{
  "hidden_size": 256,
  "qk_norm": false,
  "attn_scale": 0.125
}
Each number is 500 + 25 x the weight over the matrix's rms, rounded and kept within 0 to 999. Layers, rows and columns count from 0. Numbers have three digits each.

# layer 4 attention output, 256x256, rms 0.314, rows 73-255, columns 128-191
505486536530541483490475498508492489517488508529476468551519466478492520499526484482477504501476525512499490480543485484499530499489509477481472504514522510500473540485500479516526523507526510
531496470496500523558485504518503510554511490519523480545484525495498523491491486517467453507458515514461490524504506520478483502516537485520500467469531531564512504474509541516484517485560467
488511528465474489482501516453476517460502515487528482507500490506515483503517492506486470528509550530498465501461522539525533499484510499484522462494502470556504467470529497514511490489451503
509492517482508482481492504533547538520500526483487481509528502499482517482492491545502499503515490487509484447488436516502493487480513488513572487492494492524505501461506514495511528502514533
492516464502478505529553491525519541464515502505475481497493461507529500473424483490455510476471496493482511542510530497480503509518515506542540498461546507496533444509502486510494488503486504
502545502520471520480513487521441456486501515557548505461514475528504508488485451508495479522486488498499494485522535505464490482514475500495518525525485520490455457462518470480465512556517511
505538523485488526496476495525513478518520510505488479517505495493472528465544508473491475497514519490477490505504544515489494480524505481526449498494518532499525490479511490503491515521494470
494478488496487479489512458474474509489508546528466529489498499505487494492507492495512478507512561522521527486501500517476502485514496472502518510525505508506535477534510528496545480553475481
494502471478476500487506477494508506511468541493495515520524470490523507503458523474535442542487496527480500510518507495521509501502505481535513479512496501478532512482486487479480454477493522
519510536529459542512527534500505507500497492530496507523484512522486511485455496469509497474470515527495514511542531470494472489469548522518451512498498489516525526522495520515526513550498487
501536467493446522487459535516519490483457512508503506485494546473492481504497479499494489514514506462522514541469473472511480517498468464506521474518498484521482495518487481458478481508485511
478493481534533494508456527522497495491509531497507507450473500500465501506493535495454515508470528485484512518529483507515472491529494510515491515550467476489469515533506464486482488464494522
469498504450489482478508534523508489487494487520477512553500480526552491493488495481474484500489507498519486464472494476516492497513469516522501493494506493517516503488504499546502524494492482
533509528505513486469530511490508469497500499522445472487517507508532492509484474517490533469518480507527512502483507496466455505480501530479503446458501476466490535489538503497511544497480518
495500464506499480499489462443492516496516483501476475492511493514485480477458528500503477495474503491498525490494497476471500504482498475456522499515468505509492511518508521492459495497468516
529509480477491491522507497507468456504471476487481512516461490523512483469520522464503503508499455480467526465482483483508499489494501485502499529478516512514481557480515482508501489512460500
489506529476491517505512516445489498499507452476504510440508504492517465471457470508513511542529526516489493533521499541492527488478485474463487497512483510472527499497515506487495505500520515
518505537525481503494504499485476470526508499518494526491538487507485475488496501462535492464487475485495467531488497521480515474500492513526542515486516508540515557434537520484520497507536452
524465476508484467480493491519517485508455489509457494558531495474549479489483493473505513505488503508530492512463488497487484501473493530500534484473477494538497502461491464502474502473536461
505515512523504518502510509474509516508493523486527493471467492474514552518493524537475524506541496461504503521527449489498515497522505477492502512520477485478501482475489501493518462482524485
508502476508525544491497494532535488465521513513522546489500498485509520466479512517538508528503466518469477426494465517464480477474497503472474518505534484493507474516504505473507496488571483
514510496451518534531545499494465520516491542500502492533501461478523545467506501462540506481485525532505521495522522481504521497515491560548522520469513504465518497544486478514509504532501496
532460490463490494493480503502483492469531480519528499483484483478488484486526516521499476488497504471507513525503461505497505520502464507479504479501516490489498491479539495533530474529461466
511512469525479495485529487488489477471493463524546508505481491503507493498532454434491507513507498465516503487493559536489499490501494498505467531522445503470498532499496543470517476477496488
477471526490463534510491486442509473519527493491467520509535476491483489500493494546508521519511504516459496510474482501463545511502517489489459478465500486473507536528530528506474469494485529
529471495518510491486469484479488493508486506517459528449483520568490472505536517490478541495500494519516511490526520520455500509515506513533471471491495491489514535474544523498504519536461475
507529529512528466490484463460460526497532501535523506503471497473499544486530516484464493460497526513492476519488513485461528487522497483543487495496486518492492501535562487500495503481501526
493470480543490499457510524492476470507533503491477457508521531483515449483522521488496503463483546509525471514541490494500457476509487469500528492486495495532460542498484504510516474518477497
493505514506497503526482524457509487510461504535506493522472513529476527512479506501476537507494483527475493525489485523512496482440494461504519510507507514515540508505506525510497477477513520
481526514500462454469450503503505508497502491456519503486461521511456475488541505503540521491452533451481501541504500535490500448497480493551494499521496482503486516485519501515471509489496537
496488494495515452480550500486531465466481516482481501503470491504478515491515505508548459473502527502529523523520517536472493503481476481492504496460496484516503522512541458531489489510523456
508508510525508462466528502534507521509520497485539491549487499484485515467515490507536505443488486517527490490501480491484473497486516469513509461495484510510506500471515511504515521493483463
482515502479513510527469483507519461516499523455501497494513487484476543477523484531535457480546482516515509509499525523517510486509481486472515490474487493495508498532489477502474490500473509
519451483493501531461512472529458518520482509518501520503465513531517501503512498535535473518498522513485479529497501494487493480493525495571513535493483519510508481521500495499488496501523453
455527511493514524481502498542451512526523497520534492476495458483502541523477515483508518457509469491494469489556483508486524496502508478467500508470488489503492507519518518486495458483501506
482489491494440482514453479504515495478493487496514485502480450482498538525532506489522486499524494494492491526548527494538511497498478504498479520527492481507506482507474479474538496488503490
496501515483500495500534528493511488545489470473518510542516508522527494540497507469490484461487488507494495499495564519515499469555503460491514512466500502495468535518517505502471480530525511
523512479489515486475524482511520493496499505491488509536500493453468523513504521465507467507549496516498539464487508491489511526490517509501533515477511485495465501536504506491486447509511487
493493484539478544497526463517495487490503471512460487502540514520477467509500504498476520476489485513491524496506496491494474512481525504535532483513477473507552500519464503536479494505486504
470496504484492494496468490506483501506547500490476518522480537473529446435475531530495535476514532495478509489522518467499458469489494508498517506494552486487537502454512521485504488516496445
511491494517500501444535486505493496507465489492516531511479491551474504494470499558516487480492517459482504501486492501467504495497501455501506514481480507470521497502462497514563512487466528
473486481515523512502500487514488513517535474517531484503511489472548522491499497508480482527501522493499493458497509507510519476498499524518510496490513464514490485528522522487513503545466487
527535498505485497514496479545542539484477507481503464474518499522468480514468526464508506506448487497501525488484485500541470525515507492530519516494486476548509511471508512485517480507464519
498507513454521512514490428534521532482494508468525482513480506488471520492496499502510534482503517533500471549456512509500475510527527494486490463532543501478504471471462523535497457492493520
498496531554479485498493478480478540538516472489520480504497510474466510467521505513519493473511549522505503502496511522501495479547502511498461500494520491494506549484484483440525469525505498
510488481508480508490523487533509545503509489529484515517517461527550503546472507524522531537511477493441508501497462489495536475476516492465521506500521460483545472486480484490486534509495488
475463479485460480481497520452526507495490509526486539471499513501523477535488506503485525475498489540495516509504515517490531497496503484509471510497542502484502480490492465497507494508553511
499435515485512510529502464535503521501476534528508522530464470467515482528466471534503493510491542468470531512479537525532463495492509456511504521491469534526515455485499492486523464532518535
548510526489531493505501497499490504495451487527505527502502474487519497471539504477501446460494479505447516502478495490472513508468494511528504488513496510475480473479490487525509501493488503
526521510552524524524545508512505518491500525488530530450485482458498513546481466506463535525512547503500563527516514469518540501501533484510474511505462484502491512520480512515520516538525511
491524518516517504533488511482511465496482497487471480479507489531532479495464521502506483513502524472514501541472512468510469516499491486489525480491510488523481501491515506492471481509476487
486543448512507514475541538488522489521486484539502514432482509522481502534523500522475467498525524481518511563488554511496543492506489508523465509509458540525501457506501505471503504470521500
471490476488497488534507554467451501494472545547507482503545507489477452469463506494510514498487504511497477507483540537474555463510518496470486503541484499518503524519522515512562475497547503
466499523514529547500498534508530495511525528502515536511522502484541493484505466450465527470514478506518505508502493468491511537527520518464502476467489474523502502499503501526515514530508510
509484490495513487480511470471504522503570516494525494505485506526513517496536536505497472498494530526514484479471500505490511474543518495513490461504497501496475470494528499461495504475527469
495488479509498525522499487531553493522515505513498529538495480507535503492496494539490526479538449455510556484490503503495453525487525536494517491514496520512511517491468507520491490503509543
488516471447480508552478462509551517489529522499507514483479515520498483541516488537473518478484480478487521484484510517502481495487539482503493532518495481512486466517503486545512490483501517
499483480458488506514559499471483496483495503479511488477511513518525497513528521504492485481535480483504560481494494485479541500482534459492539508509475537533485503503493456490505494493472513
518502453500532479479524477508483521547485521501543522525486513523416543499546510501503527471518482447483526504520482503494505519496499525474480473499577522496488481467492524489499479502539497
496471488496497481532523537491489503505474473497494480471487503519437508462522496503494499502503508539557482517509471484484517540488518464485518489506535511496529518519499506495522484489536512
529499539456502470549531476507488522473501510473512489497520523501532485510493484506488452518488476512477510501486474506492481471502502539478524507505520480508518466479479517518495507548523462
542507482498527483494486487519469489499462521517468520486500475486485552515488518533498501477489461467527435551493456510510512544485508491500513511468455512479483515481517508516503498491501534
502515554532523539499492518522458461479511535485489496499540485529508468500499509505484514480539515549457502495489529494482501490507537490497509477528490498478488544497518539460508477481499481
520502517480509517480499505505508501494498547540514511512487517483495501497458472478488486520519465533423493492505481512498513477475506499525458501558507477489487486491500493489468508470488484
476458502478454484465494510485512511523505499494509547509528489476453473504516472537498501501513488480506458492503536520529497481524511504493478511520478495499451537494520492482517526484550515
457488506527483495520507528535513487510503522503475518504457544480494527527479477529518452504489506518511520504504443487450476536467532473492450502448488542493519474523511505558532506503486456
476469526522494488493478493489501496464511484493552531504483474481475489516505504478496481501498487493515514489461496525545456494509506482492518475505495510526527513471513498510493493495483506
484506539510494492483528497544522519529513519498463541527508475470509517501505510488505490503524483522566467486487492539488457489523502478501530466450508494512518506491502511513490465520519512
499542508531486507495506524508484489500487492447559508525489459529487493506560523499501491509541465502491488492521520500477530502501513488524490517508486501513530487490526508490491496515502509
484504515488476491499513497530462482489476525491462529515492485496485488480509462490505463510517453520509502540495510489524484528517497499491523478518451515478548504514509493467476503497496480
479527472478489522513498498505511526534528494518476479520512483485506500485504472503499543520486528500487464493490513523468495524489529540502523481474534505518479490491494526497489515489501521
449532487487501498491508529440565520501510541521479483466506532521516466493533494474511531539502541543487477491476521480506517503498512458506477470527549523522533521494474484486489489534520507
497462496491515485514463538514505576529505514476478519515483538483484504518519516489555502499485480483495499536503507502533492480523495522475485492475488503451478485524507476470515493486513501
531518498511524503494515521519502500480468499490519505501478521497521481488457535467495476517497500510446494529511505552496490543503499501541527521462513492495485495535488495529496505499481518
485490560526530502490489546491513560521498539465514532487481509501503472489502518494481473497490482482473435492538509498482507484511508488485499478508542529500478527524512500504532486470506490
551485539496495495449466530512476491511536474533519528534469487503556484494495517510505494503476478526492509469508514517533517510492484494499541517454471525494522516479519472510485490520482469
529497482478497478464497508485497503501512494471477498512537468532533498515533499503487529497536513503472540474539481475469503466493479440499471452555512455489481505483516488494489452511482482
497463518510495473535539471508501485498488543469517512491562533457505507492529516444512507473520513554482484541462490467505499514498467496484520541484537495479516500462500494515488501511514453
482502491506521487483510524480531503496465524513504543498502459512479487470457545505495496512442478500505515522488486509491545480504502492515466506510502506475556481521510480465503535499507505
502473445484495476464512476476478496483514540466521505495533504531502549530504525513533472523503497470498472541497508518502480469496528522470518528529460511463511519484506511484514471489446525
518481527528421509443467505492526460501500472487547508458504519477490470532530491476526538516499525519452461524447500540478519468476486516484487466487461448511484529471493512491449490505521491
482532488494494547496526488466497535518519487479485475487497499501512472464452482479526498484484480493503527511482496513525495444518475507530490454526533499529503544501498554506520454562535504
505463527538450497512444497499534468490522486494485511502468502456467523521488510464510483474497471470516538504484483520535505518483490520466478493493544473493477520501490485481495510508482474
525520459498477471520485476520498509488511494488475521528502464514500475489494485550533489546498451481505522501537526466487464490464471502488541503516486511470505486490458499473462473503475517
521512475478452513538484469462503486503460514482489526529487471481474498504533489520506545517504494477547530515497517525475516533498465488494445485519500460506531497523479492474542504517478526
480470512508501448509508492496529493501511514541524485507507462473511498531492525488455512501502507528460524495516501493494495513480510484512480490515490503476504484511485484488497494471479486
463504521519467452492508523465514508514466541531511515506512486486514521527492496494487494505462455477498516511469542491478495535510500487506508528487507518506489479486497507524468543518485494
497509504457481498497537487543517487486509479478498505469525512503501513469503518459521487516527509511490512491484508551486497500522495488476509490494477481511540513490502487477479501489484507
468478518512455530476528500523492530549495491526464497482502494544469472534458494499533516519465516493479510520494480498502504506489501489557472493506476499467512506481466466482522521511502519
500539495468458438518489518527506485513484532535510542498497495484491495456509517500528505498464533488516500519487480528490512503533496504501550460509485488465516479489457511486523500483474487
509520480478471514524496546496489483520466464485540510465508509510483472495490494500500518477553522516494500553480489490514514520493492468456491471507522538495517514512464563477566487518479505
483536495494474471512517524535527529509506515527493500487520501461500545492462549506495507506553492475492506510514503492488447486534485501514524489493511484560492466493466536531507470521523516
492489487443505506529491496513504490490551504497499505490512522467501485452510485478528546496499480519487449518518532445535494463513467471477501514509498492489487494525514521494498512476476477
512491499486507540504548468534442478509448498528505495503486493486510482487485488523482539478500546555455534517499503497501500521452481498491492522526542500511478498499489495476502480514516506
516510533504509498510482480506515440502483504501528499503519479533504491548522503492503516502538516534500526459539496493468461469529488486477467488464477512500511482473511496513472510461490526
548528441494529504479492514493489537492511525498483462494508491474468497471463491521469533512495467500493476529468500535560502489501514443522480461491473497504527457497527539551514511482487456
473486506511492492534480473555461502511440489492495526545497509461539483516457495470519497544521489466536464522524498508514492538474506460527468525524495530459525503493504489502478496501527520
505482505528515480472527466546487522499484520447537533463521499481494498524488478476549484470489485489516488461498515496505514499521512531449481476494471519475498488503486488491483516491473500
507466486469453488481523514530478458500453509496512545519470465503486467503493532519526479494518515470505481548514476476523554490512480491491489506520478461484478502498490549459506529456464535
496511503485500464532514506536490434505453520484475488518509521480515515526510508485458499497482493519502530512489518495467468508505462505491477517457526524514496528486490516486536531518489504
515531468497491536523496473472484479510511509512499502479540443487490480496485514514477522573516501501504500455505551468501477486495538498477467522505522516496495466516528481492514500503494507
465513500516540519477478512505474503515469516529488527517489483508518511504486548504525516532464480488482460471440505511530515486511498501508506512524497465499504485496508492495481525482502528
508491541490477477536517488520474502527498516508489507477530545501518502483454509514540500500510496493536482515483502502516502505509501486498542509513520505517499489464492507442499502524492475
529471502480461490519429522498479498458477513482523517504491456457516515460503467468495462504487527512502526479474533549521536478513520473499482463471507529551510474516509508513531499511558464
509484516487490518501501506545487521493538446473464491456509504526468483553511502460518498488513524487506473485526516493527498504539525496521515483519535469494500505503472524458486484511511493
519504498470466476508479471547497489467475487497503508478477515529510517528490491484493502468508522489500527502517480484508470497495479519493498493482534453495463511494510460523523477481502499
507505444476538481467502497510528530539508518507525481533512469525523483492521514505491514501517488464488497483492508495509492528541543511461477496512515480542537498475478504530506551540492470
499492487517504501520468453460521462480518481498484498539477479453519461509514478539490520534490513454500470517479533518486501471527498482516535499446448481502497511561486527509444480509490527
472510478486500490495478494495499458535508537480526483477514454526510519479546500492494500479542527493479461489474545471504524513536464524508472512510478521497501485480475515508530510496519549
476491507516506505497536478495499516503501552490527494480496456447495525513510473461466530500525456545518525513510512462477521523502495516481473497498510495486485525454494486495536471484485447
508495532454515505536511494527512492457499481539452515521504481515518560487527471472518481478547508517503572490498461488492503511505469480502481483479536524540481447487534509494518511487496517
489494499515502495480464513489515497488511454475472451475494488513490501500518495554521523515504482492475506451477484513516506510509494524494524496525492469490522494510490538493577482545437497
518459499476465491490528499495460484493484490486469525519508492486491514473496539490487486469531493510505505475523485478500506522507471480501488513517497479503450497504504483541540502511517489
506526503496498501521519452464470519522506497504514464516501548517492501501493549466521478522539527536493450521503535529502500535488515506478498513460509524506503492524504494514509513509495488
496498544497496505525500479516462492515501487543485514525494493510502517534484475497523473508528532525474500443525511491502500521497447494493491525455483485538488498508494515511512535498533523
496497524491487490478495508483507476474467505502537479476523514510447534537504511456481473463462482500544514519472457507538529507531464548489516496460527498495519480471489479498508495437511464
540506505508515482533461495502506506501504529510533496534500514500504524492519491541520471482509475477562538488527480494538503517485527525492484528487492513485499526509430500522461485503538504
524533495520488499471496480487482491484537539521481480512516529512500441467528502533496497504517507512495483489516535490517508507504490492502491509476538521496469487514473540483503530472488468
503500480513481497472518496472488487478486511491513494508485490477506514542515511504523491493495531469530507481514520482468498465471473475492536512513488501540509521468449486522488489502530529
485507485505505515485497488472488496556505463506558496482475511525494497459516544497469522511490489508505512501505547494535496540487546511494490504495464538498455512505532510472446502525488490
469514490469470526480488485499517482490496485506527544436513495501508496505512463550530506483495511476460512544538500509546506496515517495491468486491500508476481483498536462485487473479535520
511466484494464467534470489454482472444545474497501535509495467478480519462525479489478552463509478522542479480504514518500496500480511505524519512507539479534485502507504478507517508555511505
570442530523501482502508495553437485539501492424523537501507511504473515452495485525545481487499508506541522516476477489493514513495482522463547484475519520504450507524514494479509508504517507
510528502502443476519504492477495502497507531505507472453481484471543486523543514521526498489496508474467493455514508545496502524509514481518519517552538513517474472510507510503525514487487555
491492513504509508505544524476502490534493498520524515525524553504475499540521478517490491489502491521506486502481494515551503528479540496495483510496470495497518491528482452489539492521499525
512497522519460517500478478486570442458515462519460514510476498516484497489520520519474493496489505461474496478481498542517499530490476494511528522484475503484474489476468498498524485453470538
496547519455497482523486475484501469495475504482537456489497487472500515512507485485485485511548552543476496502456503486520514518496470473519504484508473488526492484494499493519503499529506481
513446512474485516505443512484514543517540508475527523531515539533495476519498482500510525480469522506519515530496504530511514526522516485504492512494478490511521521528532477474485472456492493
541514489514487484504500518493475487473487530514471492524486493542524480496458502512492513529448520525517501521491483508473484475459512517515531478489529496494478492491504530474481473499467500
507531519490520530546503537510530480481507481508501511523461539505481482460470507506475450496496476467468472473494481466469505507507523528511491481500491495505516497486484513500533500512527533
509506490474489485525547522435483541502481493479497501484489519545508505476542500504513523479502510480485543512504478513525533531514508524497462505499527549504513508443509487512509473497549501
499510498463498524498484506477499517467524511521498489509501506507510505510510500501482474511483534533508514511526515486532485501502490517517496510492506499482522501498503522503515513468497538
508468504504522470498509503502496515534513510514486485507497495480472517502435475505483470498472476502479499480552541513500475465491521509493489539517528502529468443521502503513505485482514542
522494482538491451473457501505483531526490508516526477494494531494510497527472476545521522548490509552532514474467512508523484507485535468519488507497471452536491492506511521505490501526504490
528531518497552489483492482511481520497494493505506526479500496489507486473510540537517468502479484543486494491466529485476491525522496538514510498541489487455509531479498520498467513493506530
472514501524426513511538478492493482510544504494530518503512441498519499516558516500529507527531503500485496470500499462527481501510484494513495477472510496510486523559505512486500469524481510
513482497508495503470547527530524511514520498480506517513530501459480498527481528474496474516483488487494519543507490555497483492488507472504489532515521489545496511535516512544522458451514482
501535490485504472516515478482495462547497501534514473520498529517514504510506530516459520494539459479470479520475519512452472463497502502471490485463525524498513476459480500478482522484541507
535467478499472528492490511465488518489531498494500495463486473502475454495480484530464528462528502502501496540506532473475503505502518524481498500490493492496500534511520493503500511540486478
493501474493479488524490483525495519527519509504526478515518495500499510486478459482500501495485522520517516529511458493520497549535501485491515466474524474504501501495487511501481518502472540
497507507493520484492539478505493492501501505502501523525509536498512497517471531518476505490493487505521533506520517460483498487484474498500509553493486479507532458472492534513482502481493489
502501542500484490512517530507510517450485495444535490513486520490490488518473487486494420487506490481473513514521464516508511521543510491486498482500535510532498511496518537496518504516451536
540495473493539517481520506482494496521479476502477513482500497479525499476518508499538502524482533511476463487567501558493490493513521536509506512456488477554493471487480490492524512507515515
470473493455502480526497534498509505476509477550477534478526501504502503470506516502518542471480475532524516515528479443525522516452490501501499496481523523498505477555531493510514485463489541
504549509486532508508465470508521495474509471510470514504507480467490499516518473462476441494528503507470503479526489480480519488493520482479502514502508495505495500496496499503530505484561529
464498534555484464478497497479485500529501481503488530535522475489525484490502509506474538511508542502491489526471510514471505476482484485527467490454475507496471485458503526533488511503525464
516516488502530489506494525516518459518468462541550515504485441519511486520496514500459486468496459489481512503461534489515464473462523469496506480496482497493461508512509490535534504499465500
499535533510485463521529505499505514493482486473507509502503492488513509513537535488451487494496464498493483490486506480530492524498516525507506475496442442469499466517495519512465512508474506
484534487496469530502460515501501523498503557501531501473480503490479505468466519497485508464484480502484497495504466473532468493496506486500460515502499461474514467494512487514506472503571470
464486490471481530510497518525497504512504490541512497452502504544474481487477489491478521533512524494482525527486535488529479487452484502522521468508478518517505499496472500495463491507524464
446508492487549489486513498500480508467475482502513493495501525526486530503501491499481484520510520494528496515504508477493482513468533477505496455524510526513468446503508495506520504475509487
518498515518458478531487492491481536466446514547438504436508555519511499482508514494521486518500557467520518513523498508492480486480501472533502497474498515514532471473490466521550466498521474
516508497524469512474480510512518477533478500463499496518486501504461516489492474486468513502488527477500505499444482514526471469501521515490515475492476512533500522524553532538499511531516511
473499491545506477507493504502485476514488526520519503487524484494515490585504492482458458513436491496541485518461507476510483488513497540476502477478510448477536487541498516510546479513483500
487496509473449503501528484488541485531510520501496501532511507548492488492450477500465519500518492540556547463538485482502487485536530481497484491492522527476509491505468491520467514468518493
523496478525501480488476490475494500496524505471522489500478485502473528505501484461511520504478510532484471512469506511500473512533521491511466537501498500531515489494475527507466521522508442
495525511523484537479493502545469504546496521479509537466545513516479515509484505500505451471527503489477516500510522544483479547476495493496439498517530478518449468486500475493529506499527489
482482502513539489485513469548515540536478486499487520512506514531503499539493463509496514483479498522516504496512460489481477509503494528529540488519476530479525468541457483477478531496528485
528496543492488516491500518534495494484492521499488461507487474457498488477501529464512471478441517530498499482515526512494492498473517483527488509482502523461512498488494534542474507500541500
481493501486545466484516478504521478503496507482491491536451456471523525518487515502472463539506472500534542484498508504490526518511516486504511517531494479503467521531491472523506494483537474
514509531489478508475478499452516471484522474504502508500497500532523510505509473503478499507525507507485484499484556497496504494518532463482462510511487504482494535521508527509469473481522516
502474509504497532492488530512525510499495499500497467503476521466547478464489507518490448480503506486491541483491468486537456516522506509473509494467478475504485567505474506540498466510503515
489518458526471491508510505486501495493555511492533470494490499503472516497494502484504506501523459487509465493524468473524495502528506510497518485473486498528514509520519538492486488471478489
504524514530476490478465517485543517514509475491491520531478508449469498505519479498477494492507500490524509537486492499529521509487523482515501526496454547474520499501505521527499488503491472
518486473491481495523494464508493504512489522482503495485479505508552485535512500507506451526524491540507514465510533467467505428520535544503494496511504518505508512521476497509485477484493517
479488508491502457485500474532479519487519480498493509486484511513491487509509497527483495550517500483482462469511501476504502504524519489497500515500493506470495512522507490508509511525495488
477508482547510494504474470480500527532503486541493574499503500531479507493499466467491524500496482457493479498485522498500539479473486493489462501506483466465455483508517454461483528492527516
514539497497515497474513507479492509533498494499522510453479500537512486518531489510523502514509506524490529514501503479522475514487542480507518454485507494534492501477469483484516493461522483
462479504478544455479514464506556493502498476476486521503463497530536516518503505481503472470504462490466476484508528490465493467510483511527517500475485491519534543505456506502519538539482497
480487491499521534463537502513493503491485503518514518503496448513519475491516525466512537511480473521500516483460505514476514498497491463495477516511533511486479503505526483502495469516511482
502511510501534497505500535475472528480446505477503522472484505496539482456486506455509489484500511503502479488537474490488518517517471486519526548504510477518502473513491473499465510490491448
488491523517508466521495473489519546495501553494517511500503502483538515502482514511526500456488481519514495516535473490516511531513516515492498495505479491490534441487510536544520506518461425
520508518527514477524490451484524516434532553513453492486505509488508469474516507501537479484507509490502522495491492529524499499512499480490520501469474473505499488454508511499506474516494475
457499515547499519503525507491489522513547468479491490477512465494509525519452511508464488498526494465515516481524497484508526500467488492523477515570513486492473487473488455509531484503549506
472512510467496536530503497489511518461501489473518492553475499504486488517532516526468491510442496536525517538468492510476563501489520521493516497548512471508502496522505486517477521505465509
542534500509479488489504483474478501472513489507515497469517499479504484503489517463492539494470489477474493449512500494526520540494474515467468447458508477528455499473526534457447502507493510
478520502490471476461526560491483480468483531492495494500478481508513526507520483532507523505508529533484492529512556497474517506462535518496503480517502467500509530525502467486491506484488472
494479485523507496521523543469490498486497500559465479494554480500519459472534533523528472500522465542487486523513513539487518519547487499506476466538484525456491480503524505523464476539501482
491477484508502485508513515495471524491533514524527495481491470512488473483508491513516546510488477505486500504493475457437503498465550522549515528493462519505483523483489462481502474501488507
500490479517482553476478449533474507496526521467522483503436495521472485492461502443500488478501498499478450489533481519505524530521431530518480500466518526451429485483518485508522497472490495
523474548506502514458500553535566471461499462493481512492463470504503470500519483487505440455481515523485542512511489505463511507491527519511476530523515502527490481512504515481486503492491483
496515476504484481508503506508496499544456510467514489526514485519495536458488509484472462506560518539528506476482539503524486526517516500520508528470491528515471564530490538467516475487513494
528486489446535535480494488552483473439481498506487530481488450491504510519530504485514495490503469514513493509520490503512535530495506484486553466493516493501490513486519505505496536530502509